Weights of a small GPT-style language model, trained from scratch on English Wikipedia.
Architecture: RMSNorm before each block, rotary positions, no biases in attention or MLP, untied embeddings.
Training: a variant of Muon for these matrices, 517M tokens, 7895 steps.
Each number is 200 + 30 x the weight over its row's rms, rounded and kept within 0 to 999. Layers, rows and columns count from 0. The size before them is the row's rms in percent of the matrix's.

# gate: layer 7 MLP gate, 448x160, rms 0.232, rows 288-316, columns 80-159
# up: layer 7 MLP up, 448x160, rms 0.256, rows 288-315, columns 80-159
# down: layer 7 MLP down (transposed), 448x160, rms 0.132, rows 288-315, columns 80-159
gate288,078,162,167,217,197,217,246,122,187,190,214,242,196,236,207,179,184,198,231,190,163,170,196,139,256,161,203,169,144,233,185,230,186,185,163,234,178,197,158,178,249,193,161,182,231,171,209,241,167,147,211,216,165,188,229,210,212,214,219,217,176,159,163,246,190,176,198,225,236,216,187,180,206,225,192,182,222,257,185,156,150
up288,083,214,193,184,184,175,190,250,228,219,180,168,169,176,221,224,252,223,186,272,272,251,211,243,151,228,217,204,137,152,228,179,216,219,222,213,269,201,241,221,197,220,196,240,179,186,186,194,194,218,186,207,222,212,208,150,164,158,204,145,180,127,204,168,209,170,205,184,176,228,207,220,195,165,158,246,172,164,173,255,236
down288,060,206,182,247,181,243,177,249,203,191,196,189,219,228,216,201,202,168,240,135,168,179,201,220,196,239,220,153,173,176,181,126,202,231,125,245,207,196,177,174,217,266,254,211,224,194,161,197,165,176,163,200,229,189,200,193,219,210,147,200,149,249,184,198,154,223,157,224,178,221,193,173,196,222,156,230,126,210,178,211,182
gate289,121,223,197,195,226,202,207,234,213,169,174,170,202,232,214,219,149,213,250,114,183,209,225,160,266,195,172,238,171,162,185,186,194,209,166,228,193,227,198,180,215,206,222,235,210,183,207,194,285,193,236,138,176,186,196,213,162,182,171,219,175,210,223,202,182,191,214,218,170,301,181,224,197,178,161,189,175,207,198,175,179
up289,110,202,161,185,245,207,243,197,167,211,213,205,220,172,206,196,189,193,224,153,201,162,187,231,153,203,233,162,205,247,191,225,190,215,225,197,186,199,188,198,235,178,187,183,208,203,171,215,236,169,171,215,200,199,203,199,161,222,172,172,227,162,228,209,176,198,196,252,138,224,236,203,220,254,222,220,222,172,239,187,142
down289,108,187,219,183,225,190,152,215,205,218,202,202,230,164,211,219,208,160,200,170,167,207,225,156,198,183,209,184,167,207,176,175,209,206,202,179,219,202,180,217,163,197,203,189,212,115,243,211,178,212,185,184,215,122,167,175,220,251,132,206,168,199,229,188,188,196,228,202,213,225,269,175,216,214,194,205,187,167,198,275,178
gate290,097,208,238,179,199,155,249,251,211,170,152,146,194,167,231,185,153,207,212,185,219,159,195,220,237,191,212,186,207,168,181,205,212,195,260,181,224,211,261,213,199,228,240,163,190,234,248,193,221,224,191,196,184,200,160,224,232,252,172,215,209,252,195,216,204,225,206,175,180,208,134,269,229,222,171,182,182,178,184,207,192
up290,095,184,206,129,242,215,244,198,154,242,243,232,183,198,169,222,258,201,222,240,217,164,227,179,145,253,197,215,209,195,179,209,176,186,202,216,172,227,206,250,175,197,117,181,193,192,229,193,193,217,203,232,201,166,175,198,199,198,245,246,228,195,236,203,198,199,200,184,233,218,189,196,218,240,145,147,169,176,189,231,191
down290,093,194,276,217,188,239,190,151,167,258,247,199,157,183,166,207,236,160,227,238,211,198,220,158,161,152,162,250,165,233,246,246,196,222,191,219,222,178,218,158,193,202,233,191,150,156,212,175,163,203,180,256,186,184,166,254,173,140,204,196,281,148,199,162,227,133,213,231,196,153,182,169,197,200,191,186,222,232,206,186,196
gate291,099,227,224,213,181,204,187,200,142,166,190,221,183,181,218,142,190,199,126,188,230,214,263,181,173,185,203,191,201,233,210,254,195,171,208,233,182,229,171,223,196,242,158,164,197,162,223,208,151,183,145,274,176,228,206,240,231,170,182,142,248,243,192,176,160,215,205,140,170,195,210,168,212,237,201,159,196,176,142,238,147
up291,094,130,180,188,209,182,221,167,155,203,159,196,189,175,211,244,161,237,228,190,211,187,173,192,202,157,200,200,227,186,194,176,221,131,241,224,206,193,126,233,177,246,203,179,208,234,202,229,217,218,128,245,167,187,218,216,210,173,150,146,234,207,271,135,167,183,224,133,246,219,182,236,198,183,227,200,179,183,226,176,243
down291,106,214,175,210,220,250,191,170,182,196,141,210,177,218,211,222,236,193,176,127,211,190,247,237,170,182,231,179,189,203,195,205,176,191,221,234,177,179,163,270,177,212,162,145,195,220,217,263,194,204,149,231,221,224,167,201,248,165,197,185,172,193,232,127,178,188,204,176,170,233,172,263,197,176,158,232,212,228,204,245,229
gate292,108,192,236,196,190,166,178,267,195,219,225,195,215,275,207,205,132,215,175,214,166,185,246,244,186,166,160,218,192,226,150,192,174,201,135,206,182,231,190,219,211,198,232,163,172,178,130,165,156,205,199,202,177,211,242,205,155,227,155,206,204,201,212,224,219,156,150,216,202,194,214,211,187,182,238,216,210,193,203,189,145
up292,102,206,158,212,206,168,175,150,222,207,192,233,182,217,148,161,238,145,223,138,217,231,226,181,199,162,187,149,182,182,198,219,204,184,181,231,185,176,196,215,248,216,203,218,203,266,217,217,142,229,218,188,249,174,218,222,179,148,163,239,197,203,255,175,198,169,221,222,138,162,220,148,209,154,231,176,226,223,201,216,206
down292,114,184,175,188,192,202,210,187,212,157,201,220,217,176,189,163,180,228,185,220,174,191,245,185,218,225,221,167,213,178,270,249,203,225,212,221,211,170,232,211,223,176,225,209,183,242,241,221,229,184,261,168,256,156,224,217,225,220,209,206,219,210,210,183,206,225,176,181,160,247,223,189,214,176,192,148,245,214,222,217,238
gate293,104,228,206,159,161,205,233,129,181,221,195,200,237,162,250,227,202,196,164,203,253,219,203,187,201,219,219,226,213,195,192,220,152,226,199,247,161,221,160,185,238,207,171,160,195,198,136,148,165,229,188,211,166,213,189,198,179,178,187,234,205,233,194,194,226,274,149,187,221,282,187,217,125,207,194,237,224,204,207,201,193
up293,099,208,230,172,228,179,203,192,219,185,166,234,181,202,146,115,192,176,181,220,205,217,192,242,211,213,198,238,224,236,180,230,173,232,199,252,112,223,142,239,232,210,157,200,189,176,245,208,213,192,206,180,198,180,182,216,249,177,218,206,183,238,227,178,197,281,207,186,199,216,191,183,197,213,185,223,239,163,213,181,243
down293,114,167,167,186,223,199,201,170,197,244,214,156,200,172,176,139,216,196,231,273,189,201,202,176,251,220,196,205,200,229,168,209,206,227,219,169,203,166,140,205,273,183,233,171,128,155,219,223,222,178,247,154,237,175,174,216,215,223,245,159,182,246,228,203,185,224,174,181,195,241,197,198,156,148,169,181,215,161,228,181,191
gate294,117,254,206,158,205,221,268,206,188,205,157,95,223,222,137,196,175,243,171,198,195,204,203,217,204,199,228,222,215,172,213,175,228,187,179,167,267,206,190,230,214,213,210,250,155,232,231,158,225,151,228,245,238,221,261,132,228,254,214,253,209,201,205,243,152,215,246,223,212,177,210,225,239,231,199,166,201,186,193,183,193
up294,107,187,200,252,231,212,166,193,205,164,249,251,197,202,215,215,149,195,185,213,255,251,190,207,218,154,177,208,159,205,153,205,189,217,151,195,123,204,209,177,244,203,214,228,235,169,148,248,177,256,187,207,235,191,145,226,178,218,166,206,181,200,192,214,206,217,186,154,143,215,211,211,227,188,256,225,201,207,218,171,216
down294,121,229,260,142,227,244,218,195,191,210,208,165,201,192,156,222,166,223,187,226,218,266,188,246,200,261,194,173,203,177,139,208,217,180,233,204,151,161,185,198,179,220,187,230,214,183,139,220,195,276,204,266,208,183,209,232,231,148,211,222,155,172,214,238,192,196,203,187,228,211,196,181,185,193,213,211,177,262,226,237,235
gate295,076,235,250,226,238,231,198,223,221,140,183,213,175,223,196,230,241,184,218,246,192,224,223,233,204,181,214,260,216,220,192,203,170,248,199,157,239,200,150,184,208,233,250,197,236,150,202,171,139,266,141,147,193,190,250,153,170,231,227,230,178,200,213,197,204,220,215,209,214,173,188,190,249,224,243,211,217,183,172,229,185
up295,086,209,233,183,178,180,206,196,226,257,148,225,230,196,184,243,175,227,209,187,154,214,191,208,208,212,192,207,177,183,143,129,186,195,211,231,203,225,213,203,220,209,173,226,164,194,173,233,162,161,148,236,185,173,163,179,222,208,191,249,236,234,149,176,203,231,164,213,238,267,229,205,109,152,207,223,179,223,179,206,204
down295,068,250,186,244,194,190,195,207,212,202,187,228,248,231,189,206,220,187,261,213,211,186,210,255,217,169,248,207,216,184,168,159,218,198,133,152,179,188,201,165,255,217,265,192,216,198,132,186,220,198,138,147,241,211,162,169,115,204,179,191,147,230,203,210,181,169,174,223,184,155,215,175,209,183,205,182,175,239,190,208,216
gate296,129,173,209,186,249,178,221,235,183,203,218,215,203,172,251,208,197,164,245,256,169,200,197,208,180,205,154,212,252,192,226,180,182,202,170,224,243,140,190,134,191,185,202,169,114,183,190,238,216,216,171,185,231,223,279,189,194,248,192,208,229,233,195,229,179,242,224,236,194,185,187,235,257,208,189,175,172,240,148,165,185
up296,129,167,206,179,224,205,249,221,236,210,175,204,171,199,222,198,198,200,188,206,259,280,181,178,153,188,211,234,262,184,236,235,224,168,221,192,224,202,193,151,201,189,228,161,175,142,235,244,158,188,221,184,250,220,258,244,238,239,219,181,200,244,200,240,160,200,176,220,225,155,211,215,160,207,190,180,170,154,206,150,180
down296,143,237,114,166,246,186,216,172,185,159,189,204,157,194,240,215,211,190,189,243,228,177,210,226,196,239,212,264,226,220,184,231,156,223,201,282,163,126,193,165,215,175,196,197,188,195,205,248,206,204,178,191,241,174,205,199,254,243,202,189,183,244,162,252,193,171,199,213,180,218,194,225,200,187,191,210,190,209,173,163,261
gate297,117,160,217,194,186,151,205,204,266,193,168,170,141,195,230,149,197,205,178,190,179,185,202,272,223,219,188,197,220,186,218,178,212,216,210,123,183,230,165,178,230,227,213,200,167,223,216,247,157,146,259,186,158,165,187,248,209,173,189,175,150,184,191,165,211,193,219,164,172,224,185,190,289,196,170,154,213,223,194,194,260
up297,118,160,216,182,231,259,212,170,225,163,179,125,167,151,204,215,166,186,164,220,179,174,224,263,156,183,267,225,254,176,212,152,232,189,209,180,254,217,194,147,141,177,196,281,201,211,199,197,175,202,239,230,195,174,191,240,210,228,183,203,241,153,172,173,183,183,163,239,189,253,191,233,190,251,174,172,166,245,202,224,224
down297,123,153,138,182,215,250,150,189,225,183,144,219,179,235,236,175,193,237,212,178,242,193,175,213,204,227,204,161,206,161,225,188,200,248,147,179,147,213,204,274,230,245,220,193,195,255,202,176,236,192,184,168,236,265,184,165,228,210,225,280,245,195,223,167,197,176,197,175,192,131,194,170,156,176,183,195,229,182,228,177,173
gate298,119,208,195,172,116,160,244,181,225,192,173,196,194,207,208,206,172,251,158,200,197,145,205,196,241,198,194,216,191,227,227,210,230,167,237,198,215,227,168,166,198,199,190,236,171,257,242,278,181,195,271,168,201,181,246,230,209,194,163,201,206,206,248,168,239,164,218,182,197,199,213,227,204,213,218,188,202,241,246,203,208
up298,109,223,224,218,191,245,225,164,196,202,177,207,202,257,167,181,127,216,158,212,209,205,203,219,212,233,178,185,173,203,217,225,174,157,179,213,223,204,174,204,221,232,217,214,226,197,217,233,173,189,209,213,239,213,255,206,175,188,186,202,210,232,256,207,235,154,203,183,222,209,178,225,252,121,146,166,241,173,205,200,145
down298,114,166,220,206,244,180,202,230,124,149,169,235,224,120,207,192,172,200,176,190,196,147,190,248,228,178,175,273,174,168,214,210,237,205,221,184,209,225,227,260,160,182,196,195,218,261,183,243,182,180,198,174,245,170,221,224,222,194,175,239,195,208,244,181,252,129,186,176,215,236,188,221,215,222,208,208,197,174,191,214,183
gate299,074,165,180,177,229,182,170,195,213,244,240,210,191,154,196,219,256,221,156,183,207,126,267,240,263,147,221,208,173,244,221,199,153,189,214,224,244,195,189,188,233,182,208,211,234,248,178,248,211,202,217,234,236,188,203,254,200,207,213,258,219,187,161,245,177,161,229,197,225,228,162,205,212,205,214,206,172,231,242,179,208
up299,092,216,226,217,171,209,172,236,208,163,198,205,212,237,133,262,219,191,205,210,222,248,193,139,170,214,235,181,267,183,216,182,190,247,202,215,127,198,223,224,181,173,234,245,172,224,200,270,199,182,191,198,184,234,210,184,188,193,201,171,188,247,245,200,230,310,210,226,183,218,213,302,165,198,202,249,219,229,214,195,182
down299,064,214,137,261,203,225,229,193,271,188,159,233,221,206,226,189,226,182,219,211,212,167,210,215,161,237,255,187,196,161,143,155,188,240,180,251,148,196,189,190,216,250,246,190,217,200,211,230,187,164,170,213,195,229,188,222,168,182,166,224,107,182,206,210,186,220,169,199,186,160,242,209,229,244,228,210,176,194,213,253,215
gate300,099,212,216,153,160,220,197,221,219,176,203,184,205,151,189,248,191,227,210,242,214,197,165,163,203,205,153,199,260,232,177,194,233,187,236,143,172,231,205,225,189,186,154,210,164,165,224,173,201,279,224,195,171,193,270,266,255,173,198,181,238,156,178,177,217,187,218,210,185,166,174,192,145,191,253,152,262,195,200,169,156
up300,092,205,238,158,215,206,191,193,206,211,204,186,200,159,155,199,188,217,215,234,208,223,201,215,199,177,149,128,150,204,258,190,194,190,202,243,197,211,242,209,152,175,153,133,210,219,170,157,219,190,280,185,163,229,227,211,220,205,218,172,224,187,227,180,182,188,200,212,209,180,182,184,174,219,204,142,211,208,213,139,187
down300,096,236,173,158,185,196,182,112,192,185,163,192,179,198,182,223,222,221,185,176,166,182,164,227,147,163,188,193,173,239,253,180,193,238,151,202,222,248,230,209,213,178,201,158,256,208,155,161,186,170,193,168,231,186,218,171,190,233,237,236,112,207,218,216,213,226,199,223,212,217,202,123,240,209,202,226,214,198,191,237,230
gate301,077,217,219,230,210,211,212,223,190,230,202,210,182,207,235,217,160,213,209,194,182,190,187,218,237,199,184,192,188,219,196,175,195,183,163,192,225,118,196,265,156,236,120,174,216,233,187,145,180,180,218,160,154,184,167,213,214,191,173,184,242,167,218,262,199,184,171,190,216,155,190,235,193,203,193,262,208,133,191,189,186
up301,096,186,187,166,185,242,219,187,259,217,237,179,211,256,175,190,210,213,208,208,243,185,218,170,220,207,270,232,162,140,152,234,236,196,223,205,229,228,271,198,202,170,245,181,203,207,193,196,198,242,170,215,212,219,154,220,224,196,199,200,174,190,220,152,233,201,214,217,173,222,208,194,184,249,203,190,181,225,227,272,186
down301,075,225,234,171,175,174,195,237,259,214,234,196,178,241,195,201,160,158,238,206,228,270,171,229,184,220,197,233,177,165,260,191,157,162,222,202,225,193,248,178,153,238,230,198,161,207,247,176,196,212,228,243,222,236,213,229,180,165,190,191,223,172,216,173,223,221,227,216,181,189,188,233,248,227,156,211,191,221,189,175,221
gate302,114,191,205,180,189,217,151,182,221,204,193,125,227,210,195,204,226,187,207,171,164,200,169,211,202,150,190,263,173,159,220,208,193,230,227,215,238,227,167,160,186,235,205,169,182,182,190,203,198,224,194,212,230,162,237,180,216,183,185,206,190,196,188,179,232,243,181,210,152,232,208,177,196,169,202,241,196,181,187,191,197
up302,111,210,129,178,184,211,259,163,240,224,176,210,191,183,193,190,187,168,240,237,251,232,256,208,229,164,212,203,183,215,206,207,167,184,186,225,150,191,243,221,198,198,190,230,232,184,266,232,196,199,225,222,220,180,198,162,178,205,207,212,189,228,156,170,213,207,144,215,188,160,194,213,189,210,232,208,224,191,228,232,181
down302,114,186,186,148,181,187,169,223,173,135,121,258,269,260,209,227,185,241,151,195,166,187,246,175,208,219,224,192,209,240,218,231,174,220,181,238,189,227,227,185,197,194,218,216,226,248,186,266,225,221,204,240,246,203,187,144,241,187,140,234,207,153,195,173,266,174,229,195,169,204,226,231,218,183,198,179,196,171,151,198,206
gate303,109,211,229,181,142,197,222,236,210,243,231,231,164,183,161,253,170,229,204,198,209,225,218,172,247,196,194,226,221,270,214,196,200,208,244,195,280,212,199,155,197,174,202,185,272,190,204,211,238,192,218,190,206,226,222,223,219,238,181,191,212,232,243,187,218,225,224,152,252,201,245,180,153,252,231,202,144,236,197,176,160
up303,099,253,227,196,212,210,233,213,191,182,142,186,187,205,221,229,186,176,236,200,177,189,202,238,183,184,199,227,213,254,200,226,197,213,150,184,251,249,202,182,138,215,216,224,229,251,187,194,153,179,184,245,184,186,210,161,186,154,174,208,226,193,206,161,224,180,207,125,173,232,230,236,194,152,192,215,264,260,183,201,209
down303,105,217,225,197,152,209,164,166,208,179,155,214,160,184,215,216,195,208,208,201,222,233,198,208,191,136,216,219,184,199,184,212,216,233,169,192,187,245,209,190,171,174,263,194,228,245,171,158,237,259,168,180,207,136,152,204,170,246,224,221,178,233,207,172,239,201,146,176,259,139,168,174,200,175,165,246,176,218,243,172,158
gate304,108,207,186,187,242,194,149,184,215,211,236,276,182,192,248,173,231,195,219,179,200,247,172,181,184,224,154,231,251,186,221,200,156,172,223,163,205,233,190,179,207,204,149,176,163,167,211,205,172,185,262,213,207,246,157,193,197,218,191,232,193,200,222,172,181,149,215,196,233,143,203,221,188,171,220,201,218,233,225,153,182
up304,117,223,170,168,208,220,196,243,184,124,195,210,206,213,146,204,177,207,178,255,175,184,194,202,164,198,207,249,258,110,231,202,233,273,218,177,179,174,184,142,155,180,189,250,195,147,189,171,197,227,272,211,219,219,198,225,227,245,235,148,180,204,208,177,159,190,175,194,232,175,194,165,163,177,270,155,221,196,237,226,191
down304,119,184,143,213,211,195,211,196,182,162,195,187,172,198,238,205,211,164,248,209,215,219,190,176,158,206,226,185,209,198,229,148,232,252,205,195,149,190,215,181,226,191,200,204,183,259,160,183,220,154,196,165,190,214,174,193,176,207,241,195,186,250,187,177,210,233,233,166,176,227,238,227,196,232,194,165,160,238,228,188,204
gate305,075,232,223,205,215,239,223,247,218,214,277,184,177,173,209,227,226,200,188,227,213,219,222,263,191,189,165,190,210,192,178,220,171,222,217,196,251,169,149,220,198,230,198,204,211,228,245,217,234,226,203,192,218,230,191,148,247,209,215,203,250,225,221,209,202,209,188,223,205,220,179,214,222,150,144,231,153,143,189,177,184
up305,086,182,209,210,196,222,203,146,207,164,165,220,210,186,194,149,232,189,236,160,175,218,194,150,193,195,203,201,166,262,186,217,139,262,201,168,223,138,228,193,230,225,174,235,158,175,199,252,230,186,199,195,143,172,230,202,210,219,216,252,209,249,221,188,166,189,189,162,233,212,241,267,195,195,184,210,263,213,183,197,201
down305,071,200,186,176,251,229,173,168,224,242,182,210,222,208,231,156,201,204,190,191,211,196,239,232,183,192,201,231,193,167,202,182,157,219,149,214,191,212,168,228,204,260,289,191,245,151,226,160,179,234,173,202,177,201,202,179,197,194,158,208,141,230,268,206,172,215,194,169,195,240,199,207,250,212,215,175,185,156,177,227,171
gate306,122,211,221,190,220,170,229,180,217,223,220,203,228,231,192,227,175,180,254,227,145,193,236,227,198,168,186,171,179,232,133,181,214,180,230,185,273,219,197,235,222,183,205,198,210,217,226,220,163,194,193,222,174,201,195,243,242,237,200,246,206,209,205,232,173,180,195,208,219,287,214,235,212,176,256,156,177,216,166,199,228
up306,120,178,228,257,164,211,250,206,194,154,183,191,220,215,169,205,218,223,216,204,184,210,176,210,218,188,193,136,189,176,250,230,184,245,173,204,213,193,170,185,223,204,173,199,190,221,145,176,180,168,197,235,204,205,181,196,151,198,236,227,198,232,210,200,183,233,222,195,167,159,260,172,201,254,246,170,180,199,187,165,218
down306,118,140,228,173,194,230,245,169,191,196,238,199,241,173,173,172,151,254,193,170,237,242,185,230,134,219,191,179,157,174,217,212,181,175,186,201,190,240,202,229,203,203,169,220,199,163,264,170,240,210,150,214,200,151,240,200,197,230,174,212,219,181,206,154,229,198,166,203,188,164,185,233,169,207,189,165,230,180,229,232,207
gate307,100,177,231,143,179,222,154,205,180,197,196,227,225,173,146,180,275,193,181,209,220,173,203,243,224,204,184,156,266,218,207,157,230,239,230,177,189,194,195,232,181,201,206,208,179,137,240,185,190,248,235,174,184,154,112,181,175,160,223,197,236,221,241,205,226,197,192,185,219,244,198,206,169,160,168,139,194,243,158,254,192
up307,107,228,166,191,214,201,214,234,203,180,222,195,223,232,232,270,151,220,160,201,187,153,181,219,233,217,195,172,224,153,133,245,204,218,161,167,147,187,211,195,138,209,183,261,181,211,178,215,214,218,194,164,134,216,219,202,175,158,208,174,158,198,201,169,204,131,191,175,141,204,200,197,200,180,226,170,186,216,203,208,224
down307,108,265,141,238,253,212,218,234,154,210,162,225,173,192,234,161,227,193,193,146,225,232,191,180,174,210,218,233,226,241,178,202,188,197,178,197,183,115,243,177,169,173,157,230,204,200,216,193,179,198,207,174,237,226,187,245,289,293,154,192,170,166,189,224,177,224,224,240,192,150,214,206,163,233,183,195,218,193,259,193,208
gate308,118,189,218,242,159,170,174,222,188,215,173,233,241,220,194,172,177,191,200,172,202,209,194,208,146,248,180,274,178,200,247,175,186,183,223,181,232,150,189,268,134,213,191,223,237,204,205,247,202,214,184,194,183,233,227,206,175,245,198,212,186,208,245,190,208,207,183,204,158,234,189,204,257,112,173,209,228,233,200,214,171
up308,114,214,176,206,229,215,248,180,204,208,209,276,184,160,211,192,185,155,173,200,171,252,196,221,194,188,168,154,129,199,171,202,193,193,183,156,208,213,171,246,220,189,233,172,178,182,183,208,208,179,222,187,206,143,165,213,162,298,203,193,156,199,203,174,212,198,189,148,236,184,211,177,177,255,197,164,200,182,224,235,206
down308,116,233,235,188,219,152,214,180,197,221,188,255,211,236,167,174,172,251,193,178,240,231,123,185,190,194,163,163,195,256,217,177,202,205,177,209,143,206,206,210,208,217,224,158,238,173,175,163,260,219,197,215,188,205,192,208,221,156,220,184,164,208,211,219,182,189,199,198,144,171,211,192,188,212,219,190,213,112,181,178,202
gate309,141,162,195,250,186,189,236,163,180,250,278,198,192,232,217,234,187,201,183,208,159,194,200,209,171,141,227,195,155,235,183,176,213,210,247,169,208,170,210,185,176,189,197,125,183,186,317,182,189,213,220,183,234,216,186,254,210,198,224,199,184,136,215,207,179,211,174,235,230,217,193,193,159,223,187,196,225,209,192,246,193
up309,121,195,198,133,221,234,197,212,191,158,149,188,179,172,162,180,213,206,201,163,207,205,199,162,200,241,187,219,219,179,219,257,179,228,119,216,194,270,202,201,257,206,189,202,192,205,90,253,242,198,172,268,176,183,195,166,228,201,161,199,199,244,196,191,252,175,206,172,184,205,201,258,241,186,235,230,216,163,236,181,172
down309,132,188,183,258,173,181,246,145,186,234,244,185,199,193,222,215,193,199,171,208,163,173,245,224,162,176,226,215,182,229,174,195,219,206,274,196,205,148,200,186,185,173,173,163,201,189,310,181,173,193,237,182,230,192,222,239,197,190,196,189,216,147,244,186,165,230,174,221,227,223,220,184,163,225,162,165,222,207,203,259,205
gate310,100,204,267,208,220,141,243,142,201,188,192,235,184,208,221,211,252,254,176,173,182,134,160,217,193,253,195,236,189,174,177,176,181,189,209,139,199,230,195,146,226,247,249,186,228,249,205,178,156,234,164,237,162,187,181,157,237,189,165,220,209,221,247,198,186,269,179,212,227,212,172,193,213,240,189,220,251,211,194,163,222
up310,106,209,201,154,228,204,184,184,209,225,204,200,185,234,242,203,191,194,164,243,199,192,171,234,166,206,213,174,267,150,191,195,146,138,194,201,200,180,217,169,222,158,183,199,182,215,189,137,174,219,171,194,127,209,173,199,180,179,198,145,181,161,255,206,205,215,272,197,193,216,204,204,187,253,165,254,232,216,184,218,245
down310,109,251,150,172,198,234,175,172,171,166,209,238,141,224,215,223,237,194,235,179,191,170,243,192,249,205,225,177,214,220,170,212,191,200,183,208,231,200,205,189,236,197,181,174,204,193,176,225,153,218,234,235,196,219,186,146,263,240,238,139,103,195,236,256,117,176,198,192,228,245,204,214,189,168,203,160,200,160,172,210,193
gate311,104,187,201,219,163,188,265,260,193,205,217,187,216,181,229,247,240,201,183,151,196,220,207,192,221,242,208,220,238,223,180,231,181,178,197,153,173,137,169,201,115,195,177,169,212,248,255,247,195,162,240,170,208,186,168,165,238,227,191,201,165,205,223,200,175,214,223,196,206,202,208,222,159,154,232,196,168,195,185,201,177
up311,095,239,213,234,214,165,255,261,168,142,214,173,212,199,164,158,173,202,119,195,208,195,185,222,229,250,180,219,193,229,224,133,156,154,206,195,163,242,241,192,215,215,203,201,165,168,229,224,188,167,179,210,211,166,170,162,160,239,227,204,199,281,168,193,177,240,217,175,269,164,173,178,186,167,187,188,190,225,153,173,137
down311,106,213,178,230,199,187,158,225,239,247,245,199,188,230,188,199,145,222,237,217,164,227,239,206,199,148,241,241,173,199,197,156,242,231,197,164,256,232,181,279,193,198,192,182,190,197,130,208,189,192,260,208,217,265,205,173,235,195,210,183,228,125,223,160,236,176,164,177,203,214,198,155,230,203,188,204,208,178,178,164,230
gate312,100,175,222,161,210,213,161,212,176,198,174,202,230,158,179,185,197,167,181,237,176,225,244,220,165,179,199,150,240,242,201,260,208,241,198,236,221,191,238,179,212,156,217,221,237,224,217,186,248,243,156,238,201,241,212,167,232,205,272,162,164,197,202,176,212,218,206,186,193,205,186,175,234,186,205,170,158,231,151,200,212
up312,088,146,204,194,214,154,236,167,166,186,223,202,199,251,200,205,228,171,206,153,182,193,228,187,144,205,243,185,185,184,221,193,230,214,191,221,221,199,127,211,203,202,198,265,249,237,184,199,223,207,208,223,200,180,205,155,202,211,280,235,216,208,252,221,234,196,171,175,240,282,220,199,192,192,226,140,164,266,166,183,224
down312,101,219,226,213,179,228,198,225,225,221,204,239,206,215,193,221,140,212,228,219,189,199,172,180,218,260,208,219,176,200,202,156,217,197,166,201,201,165,204,204,221,242,210,210,213,185,230,270,162,156,199,196,192,217,179,205,199,156,188,177,175,167,193,234,178,172,190,146,164,211,221,199,172,194,221,218,223,226,237,271,228
gate313,121,213,178,166,183,218,154,188,217,122,192,256,241,217,194,191,219,171,189,174,241,191,218,200,185,188,269,135,118,171,226,178,232,221,201,166,175,250,192,170,233,242,191,182,174,216,179,172,167,175,224,185,183,167,163,185,179,207,195,206,155,199,236,193,211,173,224,146,196,223,190,206,230,192,175,159,202,213,183,216,238
up313,115,232,157,151,170,222,180,176,216,153,143,205,231,198,205,192,205,251,152,219,208,246,150,217,262,211,254,197,191,236,189,211,215,197,197,225,191,250,200,234,253,213,211,187,234,176,180,171,172,211,194,176,186,213,188,231,297,242,248,185,160,163,206,226,218,198,147,141,219,216,201,205,218,235,185,226,194,214,166,226,234
down313,122,227,160,191,205,269,188,153,198,210,199,206,187,183,186,207,199,209,222,224,202,173,151,235,172,219,191,161,228,143,223,186,209,172,192,169,163,175,182,216,221,181,192,224,214,235,135,191,241,203,239,145,175,180,213,189,188,192,190,206,180,183,212,196,149,179,218,249,201,175,158,210,221,238,257,174,231,229,143,240,174
gate314,106,208,241,182,172,157,181,226,221,188,158,217,191,165,235,178,162,191,184,129,264,201,230,180,195,228,230,253,169,256,236,204,174,211,177,213,200,208,215,180,215,190,207,189,289,184,191,252,159,177,198,166,96,177,147,237,192,193,219,214,179,204,237,138,218,204,181,207,167,181,210,199,210,181,231,201,162,212,191,251,197
up314,106,155,243,211,230,192,235,198,166,148,240,218,210,124,166,214,184,179,209,181,219,188,213,175,188,175,178,176,249,152,226,218,233,182,188,187,168,224,194,184,247,224,222,215,177,268,211,167,228,201,250,147,229,220,187,281,228,172,218,207,270,202,211,238,250,200,199,163,155,184,229,196,201,152,213,184,181,195,184,167,132
down314,112,197,204,191,260,115,191,139,196,201,208,165,155,218,238,168,164,218,168,172,225,184,143,185,213,176,158,177,199,224,212,188,177,126,220,168,206,190,205,189,130,216,184,201,212,216,200,182,200,142,178,239,162,184,202,206,207,198,170,144,165,204,231,178,147,221,266,198,188,231,218,201,249,186,221,207,193,224,182,229,220
gate315,082,182,220,109,233,251,204,173,165,210,168,148,165,143,208,191,167,219,171,155,202,231,198,203,177,192,184,255,251,217,171,184,182,195,200,172,199,205,158,220,171,194,199,180,162,177,199,188,211,175,211,204,132,179,187,268,172,181,151,246,176,185,182,207,234,174,191,207,224,214,184,192,185,200,208,163,146,194,202,122,216
up315,084,164,214,165,199,196,239,216,172,145,164,167,188,251,176,205,212,227,207,221,166,273,228,184,222,208,192,219,233,173,240,238,210,237,231,230,197,212,241,203,178,190,165,226,196,225,176,249,224,250,199,172,148,138,166,214,218,207,173,166,315,241,220,196,201,213,220,182,205,191,213,220,240,201,166,189,208,198,214,241,218
down315,073,200,154,213,186,219,176,176,232,177,181,157,172,180,208,218,186,148,242,228,226,200,199,209,240,213,220,215,164,187,162,174,184,234,149,232,253,210,187,197,218,243,220,251,246,201,212,198,185,244,175,151,205,229,196,214,184,207,183,218,140,234,198,233,173,211,144,187,203,179,211,189,193,167,182,201,214,205,191,191,173
gate316,107,198,171,198,207,262,203,176,198,203,219,194,201,168,253,179,170,178,160,203,237,227,194,204,240,155,176,180,236,252,248,199,198,216,208,184,224,242,199,226,184,190,188,234,206,213,224,240,156,159,208,194,195,225,217,182,147,209,216,177,205,152,200,216,245,168,165,110,190,189,240,199,216,174,193,158,194,252,144,170,202